Part of a small language model's weights: 3 heads of 128 (1 for keys and values).
Each number is 200 + 20 x the weight over its row's rms, rounded and kept within 0 to 999. Layers, rows and columns count from 0. The size before them is the row's rms in percent of the matrix's.

# up: layer 5 MLP up, 512x384, rms 0.166, rows 482-499, columns 0-127
# down: layer 5 MLP down (transposed), 512x384, rms 0.162, rows 482-499, columns 0-127
# gate: layer 5 MLP gate, 512x384, rms 0.152, rows 483-500, columns 0-127
up482,092,223,218,207,246,197,205,196,212,191,221,174,205,172,208,199,222,194,184,221,207,197,219,202,182,192,228,175,195,202,186,186,197,201,190,172,197,191,229,187,207,205,172,177,205,180,227,216,232,217,168,192,206,176,196,213,184,188,213,209,183,194,169,161,219,182,148,199,196,197,158,219,235,211,214,193,221,199,217,186,221,150,191,221,201,162,187,187,170,197,211,232,203,209,215,204,234,209,172,217,197,185,189,199,238,197,161,242,190,202,202,195,210,220,178,208,196,213,174,219,216,185,225,220,212,173,221,199,203
down482,095,205,204,181,203,208,210,235,221,207,229,204,194,186,218,209,215,190,184,168,216,211,202,212,201,160,187,199,214,185,194,174,221,202,210,199,183,201,219,175,248,213,240,264,240,195,195,209,232,216,193,192,187,197,161,221,162,194,181,218,214,195,196,192,184,181,176,214,189,211,179,184,221,200,181,202,210,243,195,179,208,173,206,195,213,179,194,183,205,218,150,238,200,221,202,183,197,216,205,158,210,223,187,183,247,184,191,210,181,216,195,204,236,234,198,222,205,189,176,220,220,171,216,188,158,242,222,189,206
gate483,090,201,201,207,209,193,216,191,188,196,151,188,214,210,188,175,220,236,216,213,152,152,218,182,219,221,206,207,198,235,206,196,208,189,208,226,183,197,200,211,149,209,190,233,210,210,168,186,204,198,211,203,192,201,189,198,195,196,213,237,218,174,209,194,178,190,205,209,188,241,195,156,223,250,222,249,199,218,181,193,205,206,172,177,191,199,167,195,163,217,215,189,244,177,203,179,206,213,173,220,242,182,200,224,212,214,177,174,198,205,189,233,172,203,219,179,201,196,222,208,184,177,211,216,193,181,194,205,199
up483,106,195,200,197,223,199,221,200,192,183,231,184,206,215,192,222,216,196,199,197,210,250,171,198,199,186,190,192,211,155,210,231,202,202,191,192,206,220,207,182,195,167,185,170,182,197,244,217,217,185,182,192,223,202,183,203,172,225,158,223,227,244,205,211,221,200,198,180,149,193,214,185,219,176,179,200,208,200,193,179,192,236,241,181,200,213,202,241,236,205,224,198,158,206,248,185,181,166,236,191,179,210,190,184,169,213,213,195,207,217,213,178,233,189,186,163,199,213,217,182,208,187,204,183,197,203,203,223,170
down483,106,180,239,177,207,211,220,193,205,192,210,142,213,190,191,202,208,203,202,194,172,208,190,207,211,199,187,235,165,192,216,224,192,228,192,192,223,231,224,198,195,186,189,192,209,226,179,183,190,181,196,179,211,217,177,208,236,189,187,219,243,211,183,204,217,191,176,215,192,185,210,191,219,225,196,190,204,200,158,211,214,201,192,183,222,221,203,155,207,234,188,195,188,200,172,148,205,208,211,200,167,225,204,187,187,225,195,234,219,196,232,182,196,187,184,143,184,202,242,202,206,172,221,204,208,192,170,173,204
gate484,097,201,213,172,185,194,214,200,192,198,204,165,173,195,207,198,233,214,195,210,218,189,170,209,202,213,202,208,196,185,167,175,277,209,215,205,165,195,215,219,215,197,222,179,181,209,179,199,174,222,201,165,172,200,190,209,212,222,224,195,189,211,229,192,179,222,176,208,185,218,213,195,194,209,202,210,206,179,196,203,184,201,188,165,206,217,229,203,197,246,231,229,209,201,177,182,207,248,215,226,209,191,184,226,230,201,196,176,224,191,197,227,190,181,227,161,176,167,216,216,196,196,228,212,206,178,180,191,183
up484,097,177,206,228,214,238,225,197,178,213,251,202,204,192,207,213,198,203,182,194,195,185,165,215,205,194,169,191,237,214,204,170,213,188,199,197,221,179,224,202,195,154,178,247,188,214,194,202,219,209,202,191,161,212,183,200,213,186,231,193,191,206,199,216,188,214,195,168,194,188,202,230,190,207,191,201,227,205,214,214,190,203,200,215,223,180,250,247,230,217,216,199,244,240,185,171,238,201,193,223,258,185,192,204,196,213,209,204,218,164,200,232,207,211,197,189,211,197,202,188,216,197,244,219,174,179,186,164,234
down484,098,215,204,171,199,180,205,218,191,183,188,211,229,215,192,192,161,202,208,202,200,194,229,199,195,211,185,208,196,209,220,211,201,167,203,209,217,199,181,192,191,233,211,217,178,245,230,189,202,216,226,179,186,163,204,210,209,219,191,211,219,190,203,205,203,184,231,203,242,180,199,209,203,167,211,182,196,193,158,213,190,211,202,195,260,197,184,217,224,228,183,202,198,233,181,206,205,207,224,229,191,167,207,182,191,188,189,196,208,225,178,229,197,246,220,212,231,167,200,187,159,194,212,199,242,228,208,199,238
gate485,104,191,189,208,190,215,210,251,193,200,266,191,195,206,200,195,206,207,191,171,207,201,220,214,217,205,215,217,172,211,170,169,182,204,239,220,222,233,214,200,178,201,213,181,184,207,167,203,208,213,181,173,181,195,183,242,189,201,179,177,205,224,181,187,190,182,174,190,197,211,280,214,245,217,198,200,192,219,199,252,190,201,185,186,213,228,180,159,201,214,205,248,201,180,219,209,214,203,160,189,222,199,231,187,182,181,209,185,203,223,201,227,213,203,186,172,172,190,225,144,180,198,217,180,213,203,196,159,205
up485,099,190,195,232,203,221,179,202,170,199,207,215,193,227,206,206,225,204,208,186,228,222,207,196,223,219,207,209,189,184,209,169,225,221,211,198,183,222,218,214,184,205,205,204,205,213,196,196,213,192,207,165,165,211,221,234,218,218,209,209,165,174,206,203,208,171,215,231,232,206,202,225,192,220,198,206,184,196,179,189,195,208,184,190,197,150,199,186,197,201,200,205,162,204,190,204,208,166,230,171,189,173,201,228,188,188,222,173,206,223,199,180,215,181,217,212,173,218,191,185,172,257,206,191,220,216,208,197,209
down485,104,204,186,222,241,199,199,184,198,214,163,209,221,176,195,180,227,223,207,189,162,225,198,229,200,232,208,218,222,199,188,203,198,187,192,219,220,194,218,181,219,207,251,236,219,222,208,215,187,260,197,186,207,166,218,197,173,227,177,208,217,191,212,184,203,188,193,226,233,191,184,225,218,246,223,212,170,199,205,205,214,207,173,214,222,210,197,209,183,234,202,215,213,214,202,198,194,158,177,218,178,158,208,212,201,140,213,210,191,210,199,218,172,186,226,190,214,222,193,198,213,194,214,180,205,231,201,208,162
gate486,096,186,185,209,176,187,211,182,185,204,201,174,219,206,205,189,194,219,187,215,207,219,199,191,201,206,210,217,202,170,187,198,216,217,225,186,194,203,214,206,216,172,239,221,194,205,180,182,154,228,196,193,209,189,205,190,162,205,188,215,161,220,209,216,161,175,206,163,216,222,193,205,203,254,177,217,198,226,170,198,219,227,246,188,208,220,211,185,201,188,182,218,234,213,233,213,207,233,201,200,197,171,191,216,179,188,191,213,187,174,207,162,192,217,233,196,223,187,225,196,204,155,200,225,200,204,201,194,181
up486,104,192,209,209,197,210,245,189,214,167,197,201,162,218,201,192,213,200,196,192,195,210,177,189,208,185,241,203,196,164,199,230,230,196,193,234,231,184,205,202,179,217,230,216,185,183,203,197,175,189,266,192,212,216,206,210,217,188,186,182,197,237,169,167,201,201,173,231,186,187,198,188,164,208,176,194,207,217,227,151,195,174,204,188,253,219,185,228,231,232,206,205,216,209,198,201,198,184,204,166,211,199,242,192,171,233,200,183,246,212,176,206,179,216,208,187,219,190,188,168,189,201,157,197,201,188,235,148,211
down486,097,235,229,214,207,229,186,207,164,198,181,193,204,195,229,201,212,176,208,205,216,202,238,195,194,210,219,204,220,188,181,218,188,195,201,219,173,184,211,179,217,159,215,202,162,184,204,196,221,201,200,222,174,183,209,161,215,194,205,211,208,203,166,161,211,203,182,199,197,200,212,207,209,207,213,192,212,150,204,178,240,173,194,223,182,232,196,207,200,183,187,228,206,207,200,221,207,202,210,188,204,220,213,157,207,199,216,188,183,203,230,170,206,188,214,243,202,198,223,152,205,189,234,188,209,211,216,196,191
gate487,099,174,184,215,187,205,205,215,210,196,181,215,225,217,176,220,213,189,188,226,192,187,202,216,164,198,158,180,220,225,186,213,208,231,202,203,205,161,163,202,223,176,169,211,185,184,214,182,246,162,204,182,180,221,190,185,201,201,196,214,170,218,176,160,219,211,214,179,202,214,182,230,194,197,222,252,192,216,212,194,165,169,224,230,188,187,203,226,227,234,204,182,188,214,196,203,180,202,228,222,186,225,166,222,203,150,202,210,133,190,152,169,190,210,189,205,218,168,191,196,180,196,150,201,165,199,216,216,209
up487,097,178,183,204,168,200,224,209,192,194,176,205,212,213,216,221,187,214,179,158,222,218,234,225,214,210,261,241,185,221,180,216,212,216,203,198,210,166,221,211,222,215,249,191,175,187,246,168,228,211,211,182,163,212,167,202,174,214,204,213,181,201,155,189,188,209,207,193,170,205,188,172,194,204,207,183,222,178,180,212,192,214,190,210,207,207,200,236,228,213,231,202,226,203,209,207,207,219,176,177,206,228,217,188,176,185,207,214,168,187,174,163,221,194,184,196,187,231,220,205,162,200,187,216,176,215,200,213,184
down487,097,203,204,165,204,188,201,249,207,199,181,212,198,209,228,236,194,171,190,180,174,231,208,213,223,189,168,206,203,192,181,185,176,178,192,220,218,205,190,219,216,188,186,165,211,180,198,212,191,180,193,174,208,217,230,197,175,178,203,189,192,204,185,192,194,211,217,216,205,215,198,216,216,165,240,207,212,196,204,177,194,181,162,243,186,210,209,185,226,198,200,167,237,168,207,174,200,219,166,199,206,208,242,194,191,214,194,181,198,204,187,222,196,219,198,152,191,213,211,193,205,198,213,188,204,167,157,206,169
gate488,104,205,201,201,179,167,227,237,197,215,207,190,198,181,156,184,233,200,187,197,180,210,183,190,163,195,224,202,186,213,231,218,209,219,205,208,199,210,208,200,184,198,168,221,186,166,211,196,218,184,202,208,210,219,219,201,183,185,167,189,223,204,206,196,196,212,233,201,170,165,168,244,217,205,197,204,159,191,233,184,207,207,188,220,220,191,204,220,214,218,179,179,181,176,195,192,211,174,219,224,196,158,239,195,182,231,181,210,211,192,241,211,164,200,214,205,184,173,193,232,221,186,201,156,179,203,213,173,204
up488,103,230,210,203,207,181,204,171,190,183,172,200,204,201,193,221,177,209,205,215,214,201,185,183,198,186,233,204,177,188,229,202,188,253,188,210,195,198,193,214,178,208,223,209,198,185,178,217,184,179,204,178,194,206,209,157,206,232,231,212,155,159,210,198,187,219,202,211,208,237,252,222,190,210,195,234,190,212,198,203,212,211,219,174,196,217,210,200,185,214,193,189,170,191,195,231,190,215,207,193,212,243,188,221,175,205,218,161,173,206,202,179,175,220,200,199,222,201,214,159,218,216,207,255,190,204,217,216,186
down488,104,207,177,211,189,159,187,196,224,232,217,170,215,201,209,150,222,205,207,169,242,192,197,196,207,175,204,210,192,238,220,168,161,204,185,231,176,197,167,216,199,206,268,245,243,220,194,177,234,224,230,192,201,230,211,187,194,214,186,225,201,189,206,213,181,192,167,208,204,216,160,195,210,208,168,188,217,177,187,225,202,167,206,164,156,222,157,231,183,180,190,188,219,209,184,194,227,212,222,212,210,218,230,236,159,199,191,200,227,167,157,234,195,227,227,183,194,174,220,189,188,207,211,176,231,189,194,178,250
gate489,099,182,228,184,177,199,219,194,222,202,179,182,229,190,175,204,204,203,212,216,207,222,176,189,195,145,176,225,217,171,206,188,215,204,210,232,174,203,189,212,210,192,175,234,215,198,203,202,167,201,188,181,207,193,203,187,194,188,179,194,195,188,211,210,208,188,196,206,220,210,189,161,201,214,170,238,228,160,178,195,209,226,194,235,194,205,155,179,200,215,183,203,195,219,200,175,191,171,198,172,211,190,182,251,194,233,186,193,174,214,178,210,240,183,249,166,193,196,207,191,191,206,233,254,217,162,214,172,200
up489,099,162,204,207,192,186,181,241,200,230,201,148,218,201,191,197,228,188,202,197,208,209,220,192,180,219,136,189,216,175,212,163,172,157,204,202,192,224,191,219,197,211,202,192,193,182,208,216,174,203,186,227,217,208,191,186,179,205,194,209,196,215,199,176,226,215,210,197,199,181,203,190,170,163,197,175,176,160,174,242,213,194,185,235,215,223,168,198,184,182,171,206,200,194,210,173,160,187,185,187,190,180,222,221,198,215,157,208,197,200,187,203,209,185,227,163,182,215,176,196,206,224,169,196,234,225,192,168,185
down489,104,208,190,170,169,216,185,191,220,185,169,215,174,182,167,169,209,167,214,217,186,198,202,209,213,206,157,190,181,212,202,179,188,184,167,198,194,188,209,164,206,179,159,227,221,174,199,173,210,200,201,188,180,234,222,240,206,187,208,183,227,201,175,174,155,167,206,186,196,192,195,201,211,233,241,238,223,167,207,213,230,175,181,214,224,201,179,235,198,241,187,222,193,192,193,205,188,198,191,204,161,212,198,217,186,217,172,195,217,213,171,199,218,164,204,188,189,169,196,192,189,177,210,195,197,234,208,188,192
gate490,094,215,198,152,180,198,207,195,215,229,205,217,190,223,190,219,218,201,203,227,174,186,192,204,167,192,195,199,215,190,228,224,226,188,152,173,229,184,162,211,247,213,186,195,214,165,228,206,193,200,207,190,193,234,204,180,186,199,241,189,201,193,212,197,195,185,186,225,209,212,230,189,201,179,216,184,196,198,178,204,207,189,203,162,237,189,195,182,182,199,188,185,215,171,173,138,196,241,192,156,185,212,210,204,220,183,203,186,159,201,194,219,207,200,162,206,205,173,177,197,224,242,224,170,240,183,188,176,226
up490,097,208,174,208,206,186,189,184,171,182,176,203,209,182,235,189,244,159,223,180,240,205,177,198,194,202,187,209,213,190,198,199,200,211,237,220,213,209,202,170,185,179,210,189,206,242,210,190,152,189,183,198,212,221,210,198,226,240,190,212,210,208,193,183,202,211,183,177,174,186,178,227,224,198,206,176,196,190,237,208,159,170,224,187,163,214,190,205,156,221,169,162,199,191,221,198,208,215,206,218,195,241,231,195,221,198,213,194,200,159,207,231,255,208,176,207,218,222,169,237,218,216,192,175,235,214,233,223,186
down490,096,207,200,181,220,226,199,222,210,189,215,248,212,216,209,197,193,210,179,171,188,202,205,209,197,226,215,177,199,217,188,218,179,211,200,211,201,190,213,180,207,229,156,207,224,188,173,198,182,196,216,190,217,198,216,184,235,200,176,198,207,200,213,216,209,180,227,224,194,179,213,210,216,204,214,210,167,205,208,216,193,183,216,183,145,232,194,177,201,187,173,175,166,189,224,195,198,182,186,196,153,203,187,200,220,232,185,199,196,226,188,200,185,172,198,208,202,165,211,214,217,187,174,159,185,173,169,220,179
gate491,107,203,218,216,203,204,165,198,236,240,180,207,204,195,198,206,188,160,232,178,181,210,171,205,186,193,195,224,205,189,210,184,203,180,179,208,196,192,224,198,208,179,208,216,193,232,196,202,204,177,209,207,196,146,152,222,214,200,210,186,193,242,173,183,192,233,209,170,195,194,217,198,195,223,184,192,223,184,217,174,186,193,243,198,213,243,194,184,219,243,199,217,166,183,187,220,184,222,198,212,195,183,201,179,214,198,181,204,178,181,190,199,205,192,204,201,203,231,210,210,194,211,163,179,211,200,159,201,206
up491,097,183,231,173,159,165,230,171,232,215,194,134,177,195,237,222,160,197,218,199,182,186,215,205,215,179,207,185,169,185,199,192,201,231,207,169,238,210,210,209,204,173,192,216,168,200,190,144,195,197,218,202,208,155,223,203,170,213,141,206,227,214,173,183,192,220,167,205,189,177,219,222,187,180,201,182,191,205,213,203,187,223,196,236,199,199,211,214,199,157,190,224,187,202,212,204,206,217,187,178,190,197,207,191,212,212,171,203,193,176,207,192,204,184,215,184,192,234,179,189,198,216,188,221,183,207,180,180,176
down491,098,186,203,196,198,190,171,205,168,180,146,206,198,199,218,208,191,205,200,241,131,153,193,197,206,205,179,207,194,189,208,237,213,199,191,174,202,230,189,233,217,195,222,199,179,217,213,182,230,195,212,239,207,212,211,182,223,204,194,189,180,188,195,183,232,203,213,227,217,167,187,203,226,171,204,209,171,198,167,175,181,182,211,218,203,229,190,177,201,164,196,180,216,152,210,204,190,148,195,182,155,184,241,220,171,206,199,193,183,191,233,207,182,189,194,201,218,193,217,188,203,211,193,233,180,176,205,200,206
gate492,094,215,220,216,199,202,199,187,220,213,223,211,196,213,185,207,196,196,173,222,196,178,223,185,227,213,211,194,222,204,192,184,185,204,217,170,152,199,211,170,213,186,222,175,170,178,208,168,195,184,203,181,189,197,205,208,201,219,201,193,206,214,228,229,210,175,182,190,173,169,207,170,189,176,194,203,228,143,200,193,213,200,207,228,199,201,231,187,215,181,187,213,242,165,225,184,191,192,152,202,220,208,233,180,186,227,208,208,217,200,218,217,186,178,203,250,196,229,210,231,204,202,212,184,246,201,199,213,175
up492,097,183,201,204,204,155,198,178,194,179,220,215,167,184,194,183,198,191,193,189,214,186,214,225,177,192,203,191,184,203,225,206,220,183,176,173,254,189,219,176,184,204,202,208,211,234,201,189,177,187,201,203,207,188,214,200,205,208,205,178,207,195,179,196,219,196,196,219,219,222,205,200,189,218,178,214,183,189,187,208,207,183,159,225,189,177,195,192,199,198,195,200,236,171,153,188,217,200,214,205,231,228,205,232,193,245,187,198,183,217,208,207,208,203,176,177,190,198,231,215,204,198,188,201,192,212,175,199,204
down492,092,204,200,234,217,196,171,163,166,202,200,164,227,206,221,209,212,216,176,223,210,245,187,199,175,188,216,243,190,201,183,232,207,179,208,184,202,199,212,180,183,207,87,188,184,189,207,180,181,212,182,183,220,181,200,180,184,215,192,209,206,195,201,230,211,196,173,205,176,198,213,220,162,197,190,182,206,159,232,192,185,208,179,235,187,198,215,198,181,183,186,218,194,185,194,174,219,285,177,224,216,177,209,231,197,177,211,240,209,161,170,189,207,193,188,183,172,166,189,211,197,189,212,228,222,184,196,180,190
gate493,094,182,198,227,177,194,210,166,225,199,197,213,155,220,195,233,190,199,207,217,205,196,223,179,201,176,200,211,200,154,193,215,231,201,194,208,219,229,198,196,205,190,217,169,198,197,194,184,200,199,158,226,225,166,189,225,186,207,168,218,190,178,200,178,165,201,179,196,230,195,180,180,217,196,218,219,191,215,190,214,214,233,221,153,225,191,194,185,187,167,186,207,186,143,212,267,218,213,195,247,209,166,178,205,183,237,193,178,216,205,178,201,201,201,215,216,238,164,182,202,207,181,214,219,182,158,217,195,210
up493,091,208,230,198,207,184,183,194,198,176,189,186,148,188,190,219,164,196,203,189,190,220,226,208,214,219,188,209,169,204,186,217,198,184,211,209,171,189,187,170,150,205,203,182,187,222,232,216,189,231,196,205,211,191,215,217,212,183,197,197,136,194,218,196,234,231,193,182,200,210,191,222,182,173,226,207,165,181,212,207,163,222,183,221,195,229,227,222,185,195,193,251,200,216,199,191,212,171,186,175,169,192,172,175,215,148,196,208,185,197,215,213,217,188,190,196,225,229,218,197,171,229,194,236,191,203,201,230,217
down493,091,172,212,179,197,235,219,199,158,188,194,189,189,217,199,180,229,234,187,176,204,203,216,199,228,212,172,198,226,206,210,226,228,182,182,184,208,183,235,205,160,176,251,244,217,190,208,212,208,211,203,209,218,247,184,215,220,219,196,204,202,201,199,186,213,188,214,217,153,196,215,183,189,180,194,214,204,180,214,176,211,179,200,198,169,211,169,232,190,255,172,172,202,191,210,198,167,164,244,170,195,206,197,202,220,197,180,191,197,209,191,167,192,184,216,185,189,188,200,180,209,144,175,181,203,181,209,207,191
gate494,102,171,250,196,214,167,196,191,212,226,238,209,180,218,206,169,233,191,198,193,206,218,213,228,197,237,199,213,172,208,187,218,183,191,204,206,223,209,204,195,179,183,196,201,206,198,194,210,205,194,201,212,170,186,214,206,203,166,203,181,207,232,215,186,154,177,190,201,182,240,190,206,192,184,241,212,208,179,193,210,195,228,172,189,176,219,210,197,208,231,155,195,201,201,205,210,199,206,193,224,203,184,178,207,196,200,188,194,210,201,213,195,219,186,192,216,169,192,205,144,151,228,235,218,194,230,242,190,194
up494,095,178,239,221,178,177,176,228,206,187,203,183,221,225,194,186,216,183,209,184,202,211,223,205,245,194,196,238,184,179,209,194,202,196,196,177,204,196,195,207,202,188,234,193,201,175,215,194,183,216,211,209,138,229,220,177,192,207,218,217,232,206,211,163,191,193,181,210,195,235,183,247,185,197,207,182,204,191,199,207,206,195,197,180,172,191,202,201,211,198,199,227,219,205,218,171,224,210,255,241,182,198,163,204,168,225,233,180,165,184,170,169,204,207,213,206,163,205,188,188,190,217,190,176,186,218,209,170,188
down494,098,204,181,186,211,225,193,175,187,204,224,174,208,230,212,171,229,203,184,232,201,203,232,230,194,189,222,204,196,203,211,170,194,169,173,206,198,199,187,212,201,200,188,207,161,204,190,228,157,194,188,227,212,243,177,189,206,195,205,183,193,188,192,232,212,216,206,208,206,190,180,189,196,196,201,198,201,184,220,190,188,216,193,192,197,197,192,164,187,202,220,212,185,200,179,219,185,203,206,200,158,242,176,195,256,225,201,193,210,154,224,208,193,213,198,140,189,219,174,195,210,193,218,209,181,235,226,225,145
gate495,096,212,207,178,206,183,190,179,217,178,202,196,191,221,186,202,218,212,217,169,194,199,207,217,248,169,206,212,200,193,198,168,200,219,186,203,167,168,235,193,212,205,216,223,185,163,183,231,205,199,182,179,203,183,194,210,235,210,190,183,197,222,199,210,217,175,198,258,181,178,183,218,196,198,188,206,248,203,216,177,167,187,205,220,200,222,159,193,199,178,236,202,201,182,240,204,196,198,173,199,172,194,196,238,163,199,215,193,197,191,210,133,211,195,208,202,182,179,216,172,184,200,193,264,193,216,195,186,215
up495,093,184,211,190,165,217,196,180,196,191,219,199,236,197,216,208,187,187,201,219,189,234,207,194,216,201,219,173,144,184,223,221,203,171,258,211,203,189,237,227,175,194,186,228,208,193,188,239,211,204,205,161,212,206,186,197,192,172,204,218,175,239,172,204,175,209,205,159,211,190,206,189,202,234,190,162,205,178,169,211,171,228,228,215,189,226,212,232,170,202,240,208,213,198,228,221,224,202,217,204,207,200,184,202,204,210,191,189,182,166,184,225,203,206,216,170,175,215,192,211,200,164,199,170,188,210,220,192,214
down495,093,167,214,214,191,236,240,187,206,203,189,215,196,205,200,199,197,211,203,199,201,166,148,176,172,180,203,201,200,221,219,209,229,197,228,187,180,206,187,192,183,219,219,198,208,218,151,205,212,203,229,257,211,241,224,193,204,196,208,207,186,167,196,201,185,222,209,199,222,181,182,177,182,138,227,182,174,214,215,180,159,187,213,209,212,215,219,215,215,179,177,233,207,220,228,173,208,196,190,206,178,210,190,205,243,204,187,214,174,219,212,232,194,199,198,218,179,206,181,180,221,254,230,193,196,210,158,211,214
gate496,090,185,191,177,212,218,206,225,166,194,178,219,206,222,197,214,174,221,226,241,202,205,217,195,199,177,180,202,182,211,190,240,214,207,179,201,186,222,213,187,201,178,240,223,215,188,185,233,210,237,205,187,192,190,192,207,203,213,216,214,180,219,192,219,189,207,204,178,184,205,185,178,227,198,200,166,248,172,148,225,247,199,162,197,207,200,190,187,164,203,251,231,209,217,208,182,180,166,208,233,206,186,191,199,204,201,207,146,194,196,133,199,196,173,187,206,202,182,209,205,202,178,208,226,188,215,181,171,233
up496,096,174,230,187,200,225,181,167,210,187,211,158,203,184,188,196,233,208,185,206,224,200,198,188,226,191,185,204,212,227,198,190,224,205,201,170,224,199,235,189,223,183,181,222,188,193,181,148,183,204,170,183,212,216,203,216,187,210,226,217,196,227,217,222,195,225,188,187,199,217,146,200,233,195,236,218,192,164,177,250,188,194,218,205,192,197,201,216,190,146,193,217,213,216,195,209,193,208,219,198,212,184,170,165,197,171,202,185,196,235,164,190,194,173,211,199,233,191,193,189,179,193,222,195,177,205,137,177,217
down496,100,177,219,227,173,210,165,209,209,229,213,201,215,194,151,176,221,200,204,195,205,216,213,204,231,183,218,205,194,191,167,202,211,190,211,187,182,170,210,190,192,205,116,210,162,189,178,166,201,176,207,222,214,180,186,183,144,209,181,169,226,209,196,222,244,247,229,167,210,196,187,193,209,204,205,215,186,169,222,201,195,182,197,183,197,218,180,205,187,231,180,166,194,209,245,203,187,222,199,162,192,180,213,163,169,194,202,221,209,179,227,225,205,231,207,201,209,212,187,186,200,210,193,224,222,183,206,191,205
gate497,097,194,189,159,193,222,202,221,216,207,221,174,186,201,182,216,190,198,251,195,206,187,193,211,221,194,148,183,219,239,219,210,188,224,184,214,199,220,227,189,191,198,201,180,182,213,192,220,196,200,198,198,212,181,234,202,212,200,227,197,174,167,212,208,182,202,199,185,214,197,179,215,213,219,203,190,176,205,186,189,209,186,195,215,195,183,227,149,211,241,179,217,193,216,219,249,204,187,181,164,221,210,220,176,195,206,220,186,174,210,183,187,222,213,177,194,198,184,250,208,208,177,177,189,178,189,202,188,179
up497,100,181,197,185,193,198,197,205,191,186,208,199,204,223,234,209,242,177,177,244,230,180,178,198,208,194,167,228,172,214,204,183,200,172,157,214,240,192,195,199,204,232,175,209,204,193,248,216,193,215,209,216,183,222,217,173,186,200,190,226,210,204,191,179,193,215,204,186,227,210,195,198,195,169,195,222,204,153,187,177,195,195,190,208,202,180,178,214,192,161,201,194,209,214,195,226,194,193,240,188,213,204,212,186,159,207,210,213,191,195,200,215,189,151,181,205,215,240,202,240,185,176,202,196,209,201,179,187,204
down497,099,207,200,177,233,192,222,178,205,202,176,173,177,224,207,219,211,217,176,167,189,211,235,217,212,176,210,196,235,179,214,217,193,198,214,235,167,201,178,185,220,220,227,204,200,193,246,199,196,214,252,194,190,203,201,223,167,238,203,211,237,225,195,187,240,214,251,194,220,196,232,205,163,220,184,185,200,221,205,214,237,212,191,200,192,169,173,220,190,196,220,214,207,182,228,226,212,207,201,169,200,213,194,200,192,194,227,224,227,215,188,190,163,210,217,207,208,223,189,192,213,184,204,188,204,164,215,206,203
gate498,094,181,211,213,189,226,235,188,192,208,205,224,203,165,229,200,214,203,200,225,189,226,195,222,227,194,174,192,205,203,189,185,208,210,215,189,183,200,220,209,192,202,172,150,165,223,232,238,208,176,204,196,230,189,228,212,231,159,215,186,170,189,211,235,225,191,206,216,205,215,211,236,225,201,201,198,223,219,190,180,173,199,198,186,216,234,208,221,200,208,220,188,197,233,186,218,168,250,191,198,167,200,210,217,192,174,238,172,171,183,234,183,193,199,180,213,191,176,202,206,235,201,205,220,176,215,185,230,193
up498,095,220,193,230,190,188,161,197,180,227,184,172,207,206,185,183,188,173,178,211,224,187,219,164,152,229,203,173,202,159,208,192,217,186,178,204,178,163,180,225,197,203,200,265,185,202,180,187,194,182,224,182,221,193,173,217,179,232,197,202,201,176,184,172,205,161,194,151,188,202,201,149,171,187,188,197,207,208,171,198,214,193,188,209,202,170,209,171,189,201,188,168,221,237,208,220,209,173,212,227,211,197,181,212,217,216,200,205,219,201,170,223,170,221,220,211,212,196,155,217,211,224,202,182,184,210,189,190,207
down498,094,190,217,196,209,219,214,217,210,210,223,211,200,210,208,172,182,161,267,210,185,202,211,193,212,174,189,231,192,178,189,204,215,216,215,186,203,216,213,207,187,200,229,175,237,193,236,219,180,193,200,192,219,221,176,194,196,190,227,199,212,208,237,213,216,238,172,207,194,184,195,183,229,232,195,193,179,188,203,195,169,194,227,188,200,203,244,199,184,218,155,181,161,220,222,210,191,200,207,166,189,201,198,225,194,197,213,187,194,208,209,199,192,190,180,193,211,191,159,211,208,199,204,245,178,216,188,225,201
gate499,102,185,206,186,191,215,221,175,187,230,199,167,200,226,198,203,203,212,181,211,231,189,199,230,195,192,228,195,169,182,238,214,207,202,163,182,210,220,208,181,195,184,177,171,187,218,192,219,218,206,195,221,183,175,222,217,175,206,203,192,213,210,213,171,186,215,216,167,193,175,187,213,199,199,207,189,194,231,220,193,197,232,190,230,218,209,182,203,213,201,231,208,181,196,189,226,198,199,183,214,175,215,192,233,211,198,186,196,170,214,187,202,181,200,206,211,182,180,209,186,247,237,257,168,222,175,231,215,180
up499,101,209,197,184,213,213,172,200,196,177,222,212,226,177,227,214,181,230,201,212,222,211,207,152,185,226,172,203,214,211,205,221,192,163,194,242,217,208,190,212,174,168,165,172,210,210,205,183,212,208,169,201,169,186,162,209,202,212,195,221,172,202,172,178,227,211,204,215,201,212,186,197,215,179,219,162,171,152,187,194,209,184,221,189,204,204,198,222,184,203,226,222,211,191,210,186,175,193,203,189,236,178,166,173,214,239,217,195,206,210,229,199,259,177,198,202,202,184,228,199,200,208,213,226,209,238,193,187,203
down499,102,179,209,211,220,249,222,241,187,188,166,191,222,230,206,193,202,189,203,172,217,215,212,168,211,181,220,208,195,203,196,209,151,192,226,190,206,194,232,193,197,225,172,229,162,159,194,170,195,223,218,221,220,201,199,195,184,199,190,213,164,208,205,189,226,172,172,216,188,201,228,169,195,209,181,212,178,190,187,192,201,197,205,200,213,168,212,201,196,229,205,218,190,247,210,187,201,185,152,200,151,199,163,219,255,178,171,190,213,208,182,209,201,183,163,213,193,226,206,229,206,185,208,168,181,200,208,195,169
gate500,099,200,212,214,260,227,172,212,186,189,190,195,192,187,163,208,165,215,186,192,166,197,186,170,225,232,185,181,194,210,168,230,185,228,157,199,217,221,187,185,208,241,199,160,197,214,224,203,206,191,159,207,212,202,185,168,181,230,178,217,197,191,197,176,198,208,194,205,203,201,170,208,200,189,194,193,171,215,181,210,210,264,234,192,161,218,217,189,187,198,193,215,201,188,199,183,216,187,207,187,175,195,197,150,210,228,169,189,207,188,164,216,167,193,190,192,199,224,174,205,220,195,171,195,217,168,211,206,199